Each number is 128 + 24 x the weight over its row's rms, rounded and kept within 0 to 255. Layers, rows and columns count from 0. Numbers have three digits each. The size before them is the row's rms in percent of the matrix's.

# layer 5 attention output (transposed), 160x160, rms 0.22, rows 52-63, columns 0-159
098:089086140157126118150142125152167104088114124151132126146165134141146173135116129135147122146179113136133143127155094092160144137120073102112145105123114136170140125129138129098146131109130134106125109109109071083103110128151151080127082138135137130141096117113122120152146127103167154076165122120169113126096127129148096122135166116096117117137092095178185169095141135125129151134137161117164116145121114115135119150145121093133087136163148145163082110137171157129145088117125146
094:165180114133136141158124116088104150142146114132154165094112136137166127156121114125154133135131153140140112114144098093117171126143105094100134140128155157053139133150113141132184126131168149121123086089137172114112119133122161128170130115116138152110127136183091131137140146132122143172125109125111140111149140132152138093134117138071092175134101141091108123093195109143144116138126120133131137093137161137126122104127092115117132136148080154080126130123102098075148101150142128
094:140093117167140137123091138128168127147125101093106094151076142127143112098109070087129132131127124116171174159124126123131112119118089136134162072162153179160159091106079120115114161152173149125127132140105143106135093091157080152145185114148093131147092163115113141114124165157163100138108087105150129152129161126121126122135147155114143137119103133126149125123119157131174130140109127130104089101103094109118119108124096116140138125124119097120106145134161119128132125169154133
092:142165156137147107157145116136130052151081109089108131091120114137147114136122121131132157120116150104112113141140125100118141136137155163129123149134160120106146093132091140114128114137119087158120110096131150152115073124114110127132109097114116133098105122149078098168143088097145131126170148109136121109112135093107171166122104146165142176131109107161098133140101159107082123145113101137158100110132111126092116137133150087082118077100129139094123149088084151144100085121119136
082:139147153081124133104149148195124137118111116142149162143116082083146135122131111187130126170110114127140094177149118131104146102107143122126110146083119158136139144155088136130127164102125134150157148083123178115129121106189128110138157088140137113154119122097113143129100177125157155159113138099087134133133132137162134162115152151097115133138128173102110092129144124134139091146162155132108113130151115120110151104117158138106094096072155114131126118115160125131105153097170146
091:112130122143081127132129144128157143139136128151097144135152152103127131122133106113100159139140111131133139117108135127125160108111111153134114151108106111098117138150075101110088132086098156170133087109163122164146119167158128101072096146151143112131100128144162094108112120123164155132123138116116105145100103111097071134091103152103119126120115169140136135159123130100126192119114152125161142072171161091146115091103121086152120127130136147185135169141140123109167109106171112
090:095146132091102131135100167100144157100126108113117123128122129137122099085112140107097084162119106111121101138143082125165104127080108063157110097133126088100141099108160167133118158098145117133145089116145127102112105134114130138148142115124133121133151167188080121120144146110149146128140154108129137114150121133147168162122128163141155172137170123150144122146139105093111136147111103181114143148092141173105146143127154141146144094119151131113137118106180136135123148068112089
101:110127111131144070149122174134096146099118122131164198120150134151134120153136151142095093169149126149116146121127103101116111120169176105128150099095133134086154145115113125132092150090112108128127140153114110126115116136123108165138101136133183146127138137130152102147162102112097132156109168076092131131105122106142151165116161111176131108161111146094139170108120111128140135126106105168126112160108100082131073095115126119146115146124122147093079086146152132139150121141115109
096:099128113119101136145126108085086105168155142106106134125181149099136125117150123138127119122127107126100123107135141100100098148078129128126136137120115131122106129122132119096081153173107153130177155140106111124117129165131160156117115148147107115099138139160082126141148090155127122091136099123115113154158183137142108125144112108169115160128137131130132121118138142122132121104128123110152099083141183116184052149160081188158152094132150110172116121160147131128157088133127132
096:127130133157129075110135154111111140132126133118125103125156119165135101112156086132161108130135151113098196133105154113119109157118126142142113191116139143162140161113150137091124106143135133097092125155168153095150085169120124137078152113098153119069079132108131117137150147118141121086102104138141101073137101107154125125116147100169111136110107158122159129114144140142143150154121179157091120117109137123170156159088115125105111132111123096137113101130132154172095114098130129
095:150166147201131122118149156087091138148140100145118128158135092125119124126052141094146169097111185109089155110138106141123135094105089157179090095111153127170131141125107166137141085110102100154115096104109131144122120115114142114149106114165108127145150148094138106155114163149131139137140147098107099142162139147147179111117141090145121143151122104093132123111133149150113161123149151122163125138134101129119088162141157150129130149125134108123124145123132109086132170143137119
098:111132134177139173131135118167163156134116141148129092169125158143117151098100157177165111167144163152123111113160170129093181166118134131095126191150119155158094104117126130093106159144121155127137126123089143146170110104123097142142099131156176117142119091180118131146113108126156137110150165146142130130151153111143114135173147133112125121142140192119147123127107123164129130126116082158113153141129138140177144131142110186112142126115152117118133136143164104151140121137129138
# layer 5 attention value, 160x160, rms 0.258, rows 53-64, columns 0-159
086:131116132101146114124110139188152079133145115126106089150123093099151107132152161109114103118128124092137127171163153195152127106126113171142112148129105115171130118110077119120144132175118132129123163113114138146116158171156108109136106136145138160138098107104150120109091148142085080131149148142101113135143083114117109133174120138125143107130130091121114162102095089084127150150123136180114120119151097094118156103130110135109143121115151123151097142124150203162125123108122131
091:118133134135088136125146164144122134117117114112143116128131100138134148160139165106088128127125127127099105048135171095121144099154131121092107147127156113105144109190151093098124090137140135152140131128134162189131130102122131109078081149111164163106133099128139146179113092112100130127096171149129109156150157174129138131083164146131132075161142104134121107163132122134112111085138144144158156173130121141132131183134110151107159123105151133144154126112138155150133130124141150
083:121125091124103153107164125112151085142118139132149134142123116119119132122130094101117132134162101109160131143107120113125120101119152103199145151142139127136115089108083104148147176123118167121125141142152077173112170093166173135125115071137139112110125139115114100100138133147116119141099152114118130148150143127122138108109131094096128086128141149100114081120143075156132134118119139164132140120128181101106171083121099121146153150134131133142120125186153142112127110062178155
086:137113117162113125162146127114110087159135166150101111097133111148120134149149095130148139060153145127101139165119108145163110133129138164143154133156107134109138104131139107098103131150164108085127128120112113174096108155100134156106109139100166135134117155164158090176144071126138092134111176095124135129111123143116153158119137141087098161118139098127143179144097107114104176166076139118139110105111142105126156151099100123128170171143128134145126131169111150134093118121123128
091:138168154149159130143115176184112148125154144119142103124103109114119142119120146189132116102090127103109071095129088149124095113143130143110107158157112154142166078131163090121129117111144144112151149138052101062148144111134097166163148096133114141169144132139092139126132109150130128117120119122159130111139157109157171168154164136107111136166133149110128151104128143129139146109137113137114121118173155165129126113146145155100139132125134134107153085136112144096151119126093106
088:164091124129149136184147116082123089152167134122149096155123132122094174146131105117149125134113111164081134145118142127144137085167152134116134136133148111135102115158076105121131127129115081133060158118128152145126146148118154108145130122145139117155115155117139104167106130160123083131139156111124117111146137119116092119076098113115109098154144143130127124105088130129138148150162146051151123134100096125170159128101120141178119124150154106109083133149116150144098144172124151
100:141130155119098140085117130071121131104158075116114137122153109127142116132169105139152135080101113099137138121150154136141131140107094118128143127124065150163116132133136127168126143142113190139131136100149102126072178128100177119155156116140102121143123122149168139132125125119150183124129121210133125139128134155111086152087118121081098138125138139126121121116123177129141152140136141109130115099119091172139124149169151164129121124133168151104122157101125125145087146125097152
093:139130106160159147113127115165170198105143109133122124107110103180145118081114140138138116152137098132112172158109129156168116124150158140114106135124128121136155072121141144147130116112117140116101111161158149076105140102106105079146113127120118134157133115088151149114124152156106131142166160113137177129071090143153132143116110134133159111105139137131081122114116142138109131143152158133114139164142123148095162105114154087127131147149067163119144112080086154143118117148154152
090:130132119116145158153139118158105174072102099141119141130151103123130086122118168130095121161124092132145121135151119110121147142131106087089093090115105134099153095150144093157171162120123117094165133128091088123103154115116126129176130090123093103144141139148160141135114152117139088159130131143147131156101133164089138118105129106126129160116115086127102138187122142122131149090107121130115126122116107154156097114140153146138138097131095170138184186162108077116143118147145150
089:100112110107109117153098124175136149110094146155123150136089115125149154133135134146096111131141112142131071144112183099152099133112198166123143137121129173124096162172157147134121164100139164123160071101153080151138169138123126119109158153145132133079148133162108149115155096124131090123104107165152127127112111091137134131090139147148145143101138170137143079144123120111120116107155086123115109137158115142098138100112148116122127103149161104124107138114102123129154094111089126
086:119131108114153119109104187119146159157125096126107150150135107120138147132126152091140149086151112140116190133102084134149077115143100153149074119122085149095165152127151089121110137155159110130102149166137097079139155157116183117092154110089131121107172156119151150121115138151070122132099128079135125119101142129126149124147138108149133128142145082134104107159142155131113100131145151127160125114126138099125142120153142114112143129187130088125170125092098109110126131130120137
099:135116167138133122150131104122074120123148181152101136121110108075141115131145140127144156120133157122099127090114072140144072155105122119093135156104163146177091146168113138118166084116143140125086142110082164135149146135122154139130136139123151131086129157105102111108200146142125136101140173138125135100187148114134146139131118131100145107149100091138146133145114095130163125127053105103114127136119106117146151140139142166150116115123136126091131109138102138083114135134131140
# layer 5 attention query, 160x160, rms 0.24, rows 64-95, columns 0-159
091:131127151126170093130094154138141157179142088152117181158103145102097093131144170119139123117140169136132077116092135124159146145177150069136114097113119096127137117102167137100108153161180132110126129079138123145169144129130105115093138134135101148159133145122141116130143123153141150149159128109114098093157125139132133118112108129101143140173136134105117100151136125126160150096090114083152153114127118128075117127152126145120152155143122146088120166110099108122182125117116176
098:144102194108151151086122129150110117142131158130110154150157096138160086120116127155149161155116131149097132145098154129134157124109108130140121127155160160110133147141125144113106122193129111111082124157115146115097113088115131147143131125137124180102153136129126119121145112103151109101112126111108123158119130143073171135152120138102156138132104170100128142105124176132109119107090093124148153123133074125078120116172133089122126128146129065087150162108085142144169120099152137
089:130149101101134137122121170086138148095135105201119146146143148127128146173119136141139145135166157138121141163105111120142174141099172156136097144139089116120073126126121133123098125108113065158136140143134140097114165113159124119129134136093129127134129120113123114089143128125121116143149108157164145115143053105109175145117161148148195147157161145119151131101110136137130129158115126091155136117160101119116147134141134092112119134148116082158146099123100105139121193099137122
090:167157100104143139139107098126131133107131086131160099083074169160100103122139112144086114135122108156080096104106109178151123095103098114080142147141132129107132135154102125120109135122175094120132120115135101150113109089141146119143111150110149140126149113109128131132120126144145148102130157141159133125098146145133141108112153134152108117179135095128134106094138141148157148105161088126105086164137156097088130144161131126165123153107137111154117145149160176072137113151130059
097:160119127140087135125157140107137140169101141118139078109100082113143187165150141126113143132085095125111095132118144145139108155118150168143147121134118080098113145120145090119106116145134122125111145104108127138117130100127165137135103156098134162130147126103164132150080108099117146098103092211146090117133086148131116143171104108104148152153090149130122150132091095139131131145132128102137120145150120135132140141124103168082183151135129133109113090137173086110091112131122128
112:126132118126130135118080116129139145121094132123149096120160101131139124104165144157092120128144113141147102122144109174102078119138132116157117150122086110129133135121151143151149127137184145139161162119104151109084150126137157136145139187127106111146114082148135152133120096153129152145135127084101111142142116103173155144070174074118083160147154137120132121094092163150113136133121070135162094117125094111150154115144151113167146159128113105137142147085133120117100101110138081
101:114113077123114142133131149112077095133128130097164118196120125121092105141104121107147148118151158140100104080154105182131158092125133157113122112108132128145105125117131146105159152123092071113113142138116158129137137104157132120112150105158154118127142124129140128134127104138129103131143153114112139181112173136115088160109138133127168121101149160112099189134111082133138112128156121162076166117137111111132148109162139076117115114122167102094125119152095165120163136144121076
103:093131086154146111115128094136161137151174097155132114156142101146102114136126133132105153162138145167106110099143137168067131116138075122141116109135151123144131118124099123133136172122119110123136087119140106136126116116115123115095130182096118171152126124121097169154099109129125149132119113089142085161132125142115082141187104136137136095084149160092144135123145130114100150120094128086150167053119130145141124143135104095136148171149160135118118179121109121113128103129140170
101:130147152142108106121146091137106131112122084111107110133130169122128158129091139139155116135130130126119114116129158100190125158137119162112127151149091156169094132139077137134109150143149160110164138076101138128114155108128137152107144090113101097091130167142132159128098136135118088118115116143139090141177092172102175105150113141143150144104106135106124123108139130159124099095093110115088130178120128125133104195112153156101146149136112132141137122125160131124113092166069098
095:070134083118122156145099127139135162122091086093122161135113110105150138111110110162096120135111150137129121132109161103111115110112184154111180125108164102146170097136136158170170158121113118096138141143101140101159133098151146122075108120143177143160100132137137121114159150119147152104090130109155125131087147163116130120101129122165122123151121166103112142170094095140156090149162150113103116135119146158131119133112117090150128148141121119131118138092191120109133106096131101
103:121161100094114077102120152115112155134124115148115102119112100109115138123158141144123155115117130163116113123123097119085088163115126150162166128132100089133154155127159110106143092124134129140164127167123094120140157129103108130163177103149168154106143087179127139124150174112127117142103096149162103127107142163158135143087143123133109150152144144097143139154106181108192175110129082140119156121109143099148138119123125148105110130141126122145172123117103116153138064097128113
101:151095113120138132097121128108160134153083113108139083102155083133083153113122131144089144085102094109113097135126152144130130157134118166110102122084137131127125178156137112119122124118159136146151168079127120108143175110113156098126145159161125100143134122178149177135113149151159180098122108132118123131135159091147106088143120165145059099114127138153139183140129139174121140165120123123097112113173146145101123101157134131104116142146105117147132113118142137124080138124133132
095:133136162153149118080163109130154110113151089084151102153118113148117107103134132099138130130118131102095146091134141111128106110082104132160120123074128097132115137081089143145127235089099176130163135161151124100160109122145127128126140088157175134151147105118135132118095141122130119134103129140122135138118125164115141141160087159158117114164136127129109130146162160102122125120106114105128109133149105141141109061128138148121166069103129124154114142125110126107142118146128114
100:092149125115110144110110127117172123108125132154108150134143121135106189148137107145164147146096106102113123125157149139157128129073123133125138136124121134137161167150168121140111152141138111109132133129149141114128130152115118107117128096155105116085164157110100178111134159091141119096133145078141179090149144120138087114140125141124096157125126172132094103158081107109169108189129131138119101146117156159158056108141114157144153116132175139122111179108097145111114107096125125
098:103121103158113159093151144142142103174094121105134159115145111106173151099143073142139112120136144160123099169132150145109092128082124175140115139166128112132120080107128130144096154112139114138121169141125145147141130139137088119176122123126117139156169122141123134157114167121131150156079113106083076086069122152125124156146118164137113117117142088089129143135116106140111132097118141142143133135133157137153121125073115135099139062126102134146143100107121128108124106164169110
098:117149162139129104088116131175148134142150087092097125170148147158088114152146119101139138143134110103109126093159118145143151109078122143141136168156111164127088153140125132113121173158160116144108141134144112115128129106140115160106152160088140134157144106159109153145126114122111132108154161146090181128084133118114102122131137153138137145182102150121154094146100074105113124115121094120093117128119106106151143109158132076124107099101120121128102160120150097114170117147131060
098:146113144098132181108122124087112104156113104087125070110099137135108135118138128130119134098188170168166096118168093134099125127103123121134143092081132098141119121124143142094172128116154144140092126170157120111129130111130130138139113174131125151129142144150091165110134127175131123102140173119100154178092132111139118121138162138105111134151098150098156154107129087110140158121116099158159151141079135148081111131120098071119123146132108100119159154130148157114145136114140120
103:176158136125115095151106117171101131147130124187114125133153092156131139134123138099162103144140179119162144139131122121098158090137133142149170093124114118134082139175141091119107115117129152163094113137120127128136109150153109145118131134099183127130137142138145182134142134107106118131114162146102128078171096126110146114127124123163141122128106143105170084158133099137132120108067179134122144157117092114118164098079162121168151136109107174131119146137124122125136129141093166
101:141133132089137156119081118135124106099085112129128145128143131127081156092110134116143080135159154137154102104132122153141114078141125155153150130123111111112176161116138121113164168140105155118096171129093149107115129065104119161132117109141096093156117142146116101100127129143181129074134067102164095099098125134133115161151117125127158140173129124145120140089163160152165143159142102135159170091136132140123140109134150141169110145159131123116142163164116130113125137123099133
098:117127122123137112103172116117131148107151118120123126098121134096159096109132104143087107139141125093161092078142142128141143135088112129133142135177113123118128140130118135104103127158105172132095139137106127123133129129130137088101093057092130123155111087123128117174116150090101130127149080168185129106138103137143118126109128124150086103124141142150133120089103099122103151178091125090139168140119143147123073131126114082173097098135122132147135118145142072122124107153131184
094:096116158136136101145160118104133151180123115155137120171134134123102105127129134135157109123121124073191160103106136117135118103156126119152108136153156157137138132186156155129142135145083118166100130141140150131120162101104147115139130109115144084158136075097133132116123143167165159126180170150118118129079123058141142113138112092146118124136145134146104113136123105138149117100092117122109122126150121121163123109115121177097168126142146110103161126092155169153143123091094108
103:156137095092131101091108116113114130116180106113166091119143132162136147156151118108092135109126091126133130179144066133116101117143077137105144099122175134168152115152130155128151112122119110155137123139102163135102165159166142170150106146147098131126134104132113110140135115128128154123135140135133108127142132098149105114092148122108163122179139160142127162100093119132132148111137120136187145113164145118150151108147137120105113107128117110102091167137177187109143152166089088
090:138124118137094122124149123115086130065148092113123130127101134134111172127181143150157131094105134191168109127096104170137147136147132119115128119140124112098146138142159124096101147122133115177117145098117161145140120128130124111147144079128117114151094103107108164110084158136113114104124134094088108185150125090133140104122121126132090174150136140145098107109161103136146135158126142172154137121171157092099162105111179143115138089139135111151171102129119125105153144147161143
091:112134151089148112109157099156126121149126143057103129158131172133113138142127074124110143147148133127135133145140104144116138144144109130100098111147165132135159143169143166106083101180138105116147172094124161117158123139140130087147150140070083134136141102075092101120097132115157099107128139149130153172085150107125120114112125115126135161160144147138113108098104154147103182131113132189160111096118133098123152103128179120142104119132105110150135121153131120127135117133127092
091:142067137151107099146139083144115088133140125158172131099160121081138169111161131135156118138116167108090129096098103148138120143118121121102096134162133106115126135146093141123159118139139112120149115153118141135133143138093095136109097134154142103217176102125115137129138088134119149132113119118116118163097099107120151142131166112138120133130144109141136120098127184129137182137084121138115141132144074118140103069121071118104107135156112103127126126128084154154104157138141123
098:138117136087092181143123140173165091171128098147100140124109151124139127180102110136154112120133130167151179119140110099110123124185121127128093143112142135160116115119150133135135159107125202116120172136103103098101150117132153111135164179129129145110154096136145116129147132095112167143128098143102142123125136146145089145115156135130131129116131121101125108114105148152171122126141106192090100073132130124104157152155129133138103127134109099111142147113088144071096107144106142
103:115113139131080138131172131141130157119122082141135165086122128150187158153131117099136148157147123137137157106129146083143112155128152129116117125159158111102127124104126178143126119106129139142134123132087142107135091096093135142150124170117112119144111125154096122085110100148157129101129089126109127056129090139155150086112111114124148167134132121135135116130186113151096137158126081118125098137120170134157160083141107085115099141123102159165119147099148150148167115101162100
097:148120130083146150121067101124134180168096131123104114116132145128144129151127081133131134131138067141091110150160107166119139172165160102123152114112154148098120092108114118168079159122120112120127136120114136161131088102146117152120132157150123106157124110104090116091129075152159122133138105118139135102125168126123146111134135138122071135145196131159114119135128091136119167131115123143131120136170136149169139108147123156128147123127161114176118123101140118177091112145084131
092:153151133137147155173126130154115144109123137148102126156133182142098148177109140140132136152144165143131155109102159123095106129130196098164120128088203079136119107126125144136159138143139152146169106144119144138172095135095115091145167084091122100109094094142120158145121111129166136146123112147124109148156099116087126128083102128151131107164121135130125159128105146135124133095112170126115149130114106094151101118133100132144131143108110120166130128160126180086117115156151121
094:127135119156142102152130147152189149124109095124134098099154148119128074124156122163186134128117170115128128083143120122137148100144121155140107146169157152104145120144141128107098068121173136148120135157141159147144113194123125171126064131119143164112115102146136141110101160116119142100078125142128083117194130129162127110143147104111145108122132088123095119109098109137133136140092128126093124119135142132089130138097117114136167142106154118116079116138137082143140114147137130
096:175151160114115114122118143123127077140140114080140121073106144105162143161137165134121136127122129154133138176103136114122101101111147106115134159136109157099103103131142103078088109075154141142161151130044130151138145112136133158106104170134113118132134146144105132139099092104158133181102128123153104154117123084125164129146100090126153125169133153127137125154104150157149106116159130112112128124126148101155151114119140109091180159140135145153151148118148159130106096087131131
089:093123139142149146137137091152112107091138139173111130163135152102148153132132141127090130095097142131138130112188126155121187128142080085172106156140110150153118156155155101123134072081134163141152098129161125094132127151102115134149128147143106135117130101088121122124108126164156124141172099129123124120128145134120141128142120148159106146154140145104103138163123137138108100108111136137112149113078081170092089138149109138051096167115111131162118158129136128142119132122165099
# layer 5 attention key, 160x160, rms 0.235, rows 64-95, columns 0-159
103:124152137120137118128100132106123137128123118123139147183125164124153171138086118105183157084132147113126124113117110128128131115111170073191133089128158096102128157179152121131117121132136151132141121104147232122122117160149127133126134105092140096150105136153171143094139130132145121140171168083130133114132127130160105134128135104136144135119106143129100112155106123104126149152108108146139098144063108150132149115113113123131130107110091092092123150141119153148186122143114106
097:149195134138153125145153122159104146087106139126115109098168130104152135138153096088120149123090134130137169139105107188121119146146139149161131121134168118120153066135114101138113130139142115083113081138126163139115150129117150156172152087111099109117120114153142173141089112151155115127114131117085123164156128150106143113158151105123112144144147099129138131156122136150108103108140131153109179122121143113144110146107168177123109086102165131086133080135165146115128160114104141
100:141155127125129118160128131126186146059151129150164141143141088140109091127122117132123116114112126167145108159101115142170133116127134108136122136134121112091103175136123094183076119112152108101141102131121080090131095152147127141132125130113138159126086098139156097152106143144124144119144120113108140118151113074169125112134165152135132150177154103153137110130095162111142166097132084118176135148142153121129138141117123102170175107099133105170097098144134137155167136161138144
096:170143137107120130125120140083085128088162093144105136149109102092119152157077142127156105097103099135095098130102112098081130089112124159101144145133128061117153145112152125136118126153143082159110146156148121171131144133115174134108143188116140118133097097142109126095141164133154158097122098119104151122149206136131109170168131149123103110138108131144157142148134143147142115104117110112122105105115131129101128137096131135129160083157133119143143148154120080148114130100141127
100:132128135175142162124138118175089179135072127139101111138090099167129152132168136098145140140113120087134128153109111172137105110108112131102112145127135122132125159108095102158107137137093152129155132091140110104097107129144147096100136135132122130161163152123136113095084136113129128122182180118159120131135086125098100093151126170151073095183118149165132114105117113128136113129143120137115130076160126119133081101140176138112163135138163123117137149141162113099123100120126111
104:104121115151154144152109137094149117124143142120077105145121109140130161130185108090142175159137133158115139129161099124121129124132135144142124117132156139138096142061088151158095166129114146141126119127116167113104136154140137142148128168124148103113063131108068150116118090164126128140163100090138122148151170050176132137125098093142153157134112121131151123115108090101122103130093135084111161111132156091126130126143136131150129168141104129117103154165126121123133150102140118
106:111143147120159159135135149121115140135126145160124156132190107099120108117124145086138115067166101156160098130146123108074113110086150112108118170120120143110117121130122154121096124146108128133118152120129125151129132091160156122126121130086168085174128117157118140135120083125107138121172150169097145172100121128140120148119104156084123101107141080109155129108132122158121052146110113114128147089116135090117099174144098127109129117132165127088107147113151111122171118104143148
108:122112185114182137144141114122110115109120117128153119116098121122176134086125139133154138089115108130150154122156109176134117155112143134099110122134143102160106089133117131115155133118125159150124157162123185129140154170125108102079152107120135084141083108115147156137101086111079139112125115131169138158104124128113183119149156122153119121111144048092135152100112113084125107121122128163124145130146120097122156125114160117124170151130133121110135137087131128163096073108132113
097:130150098145138110124175153116141166103123114141145181134106104136158158098134106126112140115152108156122130108106134116110139135141135111126152086124078114157097117144144121148175147188121117108101148161099134117192090135098125176080141135134133101143165141150097130147132159109158142148138105142122118158116090128142115114118140150110099111153169117160129155128149129147142133121115122168095129201141099153146102172170101095148148123152143156131114137151079158124119138142128166
093:107117103108139142172092144120127116142090103077153147174146154160152116128132145120156132143156100130154140145148103125133148155108148131135095146146117158155116105065168143148146191112145177107110176143168142136118099117138175113088139142135155132135165170090133166102127105114140119103132154143127105116151149139146119099175140105080120057131145142121118115108130158137111147154176098135104170095121099130127126151098145126115136100143130117110122139161141126100135143128134149
102:146091121143117103130079133110127163136151143169069125137131140117103132170164139173128110150162127112127104105133096148082152144135119137102131086091103146143135169138128104154148117143106143092136128125135137147134134112155178142142144140124167126165166089157134157148122132133129130108110132108170150109166131125093135127121127159137171118069138100146090133081142137140105120117162112122111169154115160070132171088118151072103145128112128085136152137162118140121151112113114140
105:141154107107175160118126115160123138123124135120109099100133104129110147172101143133138135127131124163106164093154134122102154156128153107159139126136172147163102109112092152133122162136128145135123135111142108081138128145106107111120108144158150112127114102121087098109110125079136121160145131160192142156128138128094110108171153158157045109100108127153074160081102130139137182122126153133101126116170148152117126120141102120079145137118089165140155136123117154106143158125139110
100:071145185123082147137111138106143158130131113108139107155118085146102158140155118104123083150145102123104117111119158107134131121141139167126143101130104091091146124112130145142107130132150141088128132129119149104139139124160128119151131097149170160109102131114109115128165132092168085125127092169124123126153132117110128157133162132140095106092148103147135114117114127167155163133116173163132144096121127125103116148197135112121167170162126098146138147147130101165055150154097105
100:152172137060146167104125098130120125167133094081094094177117108114142152151154149095127098137099112075147151107124136112112129102139132126113132147116174154105098122135121164079145145144163112102117154148129138119108153183132138133158124132134114096123141106092134150197159133091076123134124136104086138113131108116133133107161118113130112103139099161128157135128133110139131133167125093135135172135102151168116081120120114101109167135129130132099162144114118157100133103117155120
101:175145110146110126115168135121176121154113135126114134165125152097119097126171101151117091128149130124096119105127157145158146137127128128129107151105108122146111153110139101141125148147133198126110160178097151115101146115139131124115125078177129149126138193130092125116112103112130151131139125128103099134084160125059092186108160102131111127130102099127132125168141122156183119086100154150118161087167130122117133163105140133118135115110139101136147143121143159112123111161159111
102:131153148167067139170126114122124104078165138087113113096138110145078140159147097109143114155105145123151088146133133085133142139137146081139172128128127142126112107092116130123138090132160116116091195158176138150115104139165110145087146137120123094109088145145159123110077171114107117103174135138097113150107128124146099134098154140149136117122117150142148100153126129120113126132120115108089128204119101079121136121128154110128131155154123104107140129133136096125129102113125136
100:122088159144142118107128097089119145107167128105166115162152152137125141154117120130120106129094142110116132131175112103152135117108147159148101130098119129120132092099097117129104144077078106118083154108137144089147161137088126120153112106129148109155126122146112117095134115202100157123099121170131111122134142169121144137105166153126112150117094169140110149126134113128137118083156103140121169114115109147117112095149146114160126109147084149092158148136130097125150125090143207
108:109086140171116144103159123132125159093138145129105142114134126143148104116121098097128130140067169125134092140162154111082186134087162099134073135102143118152137164146134114135161088094133139155057112138115128072120119139151113121168112125090108141067129141126135143108171156154118133136151121138121127114138113109165092161109141123150128122143140071130114132131136155150110105136120123113129091136114145138140159089067172131143106128103105134130100125090120148130128127124131122
108:117161078125144096143113139100127169118110117102112082146103146104137139125141134118108084109104138155156159125113108154127120135094112119152136143161121162135141127149182108108129102146107115096123102135153160137146138068104106173105102139117132140132118139121120152105141129138116132122131049152176106121158113144148134158165114102100146096126098139152138097115129178075136161159118123112148164115165066082126143131155151140100138106120137143134119163070152153140116133131123135
100:140127103103127155124176132117139120172110152075082122126116204130123118181134132143121136117134121133143077153112133135155146139125137111112140159135062126102117111153162128120130115126078105101135110115142124136136121065136181147106146097155114132128132125094112102134172112133125166145135093141137162162112189140101138138139123189149131129123141121134094126115061148132095136149093096123158155164136141142127138153134117118147123124127123102098114138120111127128146105122069111
099:111108127147170144122143129142078092118110128158131124142158113121126137155117140182126096143109144152140105155106093124108122107086146099136136114109122135114116129126102143131167102122119115141102107143149142120086084090132139178117126116126099115143118158132113160146131125138111099129151162132132138085144117089099156144105120115088114139098101147137139111162125130205127148143110214149187145145108141091188176140138138123142128143119098150158125111130097131091160150156143111
100:181121151116132149147080156169131132135138114128101152083164136123131154099110120163119124167145146134114115171132107091103112151101131118066155123137124113129135132131154137153153167173120135138127168090129135103132165125089111192127111146160111121122109160122184109105152130152096095137132100117154114145162115125112145137151153138134124111119128121119102095128111092153163105145135076121147118115165151086128119096125116170160162127187140120077101141090129133112148119144128128
102:132124138109113130133166136119147142113202165142175127173124124091133120141152125131116157118099116154125154091115120118110151110159132133122112133089093160116145177153137083098124134160133160162138079094177098126120154098120129161120160118119132131102148121124180100167128128144115125112130118098119098105127092137103114141116080169128094132106080128074084101146138126120114143156121191153129123133121101102145119129124129112135175151138100121161130097109152101149129113119119092
099:138179153123116071102149101079121144083179118071083136101111132124150152101150166138113188135098139135145131144132103129144112127134126106133114127120096140090152076147152122135136135152151133112116112126098136181119159147133157127154183137169103128185105136141127156135139083121119101101139110180144091137143131105107103146142122136161115121101129101096143117108123117162133153090110146110119130117134153096120152105136101112124140114149131150134141093119121141073160121164144132
094:162142096115145120135152158127136099146183107188110118086118177123125101132108104068127088133103091117139139142131124113126111120127094093144123153140114136138191102110089140167121082124153171163163103162135159113130102111123134114124173123111092102127103094156124101129148100118153152128122120144188107131133125078138171129120192111118097157101145136162157101146119144173139146120124148129112124137096138113130164139124118123123120136159149145150110132108143132137137108151097134
102:128121083113087104135171093105102085139144158165160168141118146126131136104141101138146138175112129118128138112157133126143160105130128110135099131130136108127152127146168137139155158125116114112154171108092151115092124129108098162160131148144137143101095084148086157156096194124108116134093186168122132114103130089143088138149144116081121156126148094159157121126125143149138082109145173132092141129103119119112143114130123098130114091137098151122119119094152114164147097114086147
107:119130131150087104129091125148144138139121088127149085158100127146116079138132164121146109118062102127143104089140098127137142148163088121120111177115128156120166113117159128110137129181146097115128090150100140114123087186111139127098148134189184139103115124130080125070119143098119148124120142144109112117148149120118143124128161107124100168157132113107119123102177133148101137117139120138133089121160141115159135109128112164169140130120119081104088153129138166125124146114146116
098:110102131128142094130137086106149159088111127128130119134125144093130105109109126091114125122139194105128194141142115109106097176144152129121166159089166157126136141068115174133106128129134142122160183131123120109148117139175072132142124088126117152119127110154124149100128156124102090095147124133143129125134161166116135122109063137101125118148144131116142111136170116155147139120134169113137121124150139105140092134094097094140138099140132086145085099164135163161104141145111114
106:155102133110145126114124172076169088116125101121159156132162167117146123130120155149138137159111124154119139138104179148133114157135166136124092118109144108110135126135117111084108148144139136118139143133140072138138133130123125105149160116103134116134091126102137167135160158142163163115120143122148098084146127091134142172102128136123100096148127076148133105133136172122132179104056115118110090138124119114175141088164121077129119143153159126104108174091148108109091108126114121
098:144161088143136112138127183149133119105120117126127121107121127117166171125118152144110148170168121115132141104092087115154177145150127162121147094101129195144157103108117109107113097138144088139147126143167163116120124148150164125191149118120148151094128141103129144098091102115143119128154143113151104149143108158129103114114144135131146143165168111138182129180130109171116129166165140129141121095112119132108131133127166142153134153112118180121094129100092161136142095140135084
093:101137137139134142132084122135121134124132126143127214140143143120082150162154105122105137132127139089095151107145151129131151116135128157108119128099078179172123096143137104097091107132142153179126116165148129151133106127114110114094139089133129155146138088112112168140142159091142118126083114145114100113113097099121104120146156130132080144098133129119134127132103134082139127142135085113161138151105146178143110114109106141181137146143093128169100090137166109095134121121156177
095:153179102085116099118113117101103126118136174138135055104114124114125135131101128160104123131138110173123113156096164120114116113129126130112112125080127144131123124141161095097123116084121143141142183115129153082143124132110115132126177122131167096175130144129146141127084078133119172132123137155115158068110117099146178133161138123158130130143146146118099103134151103127101125144119153084119162133123136135136133108138152131163140137093176168146119151109128133133100188168117127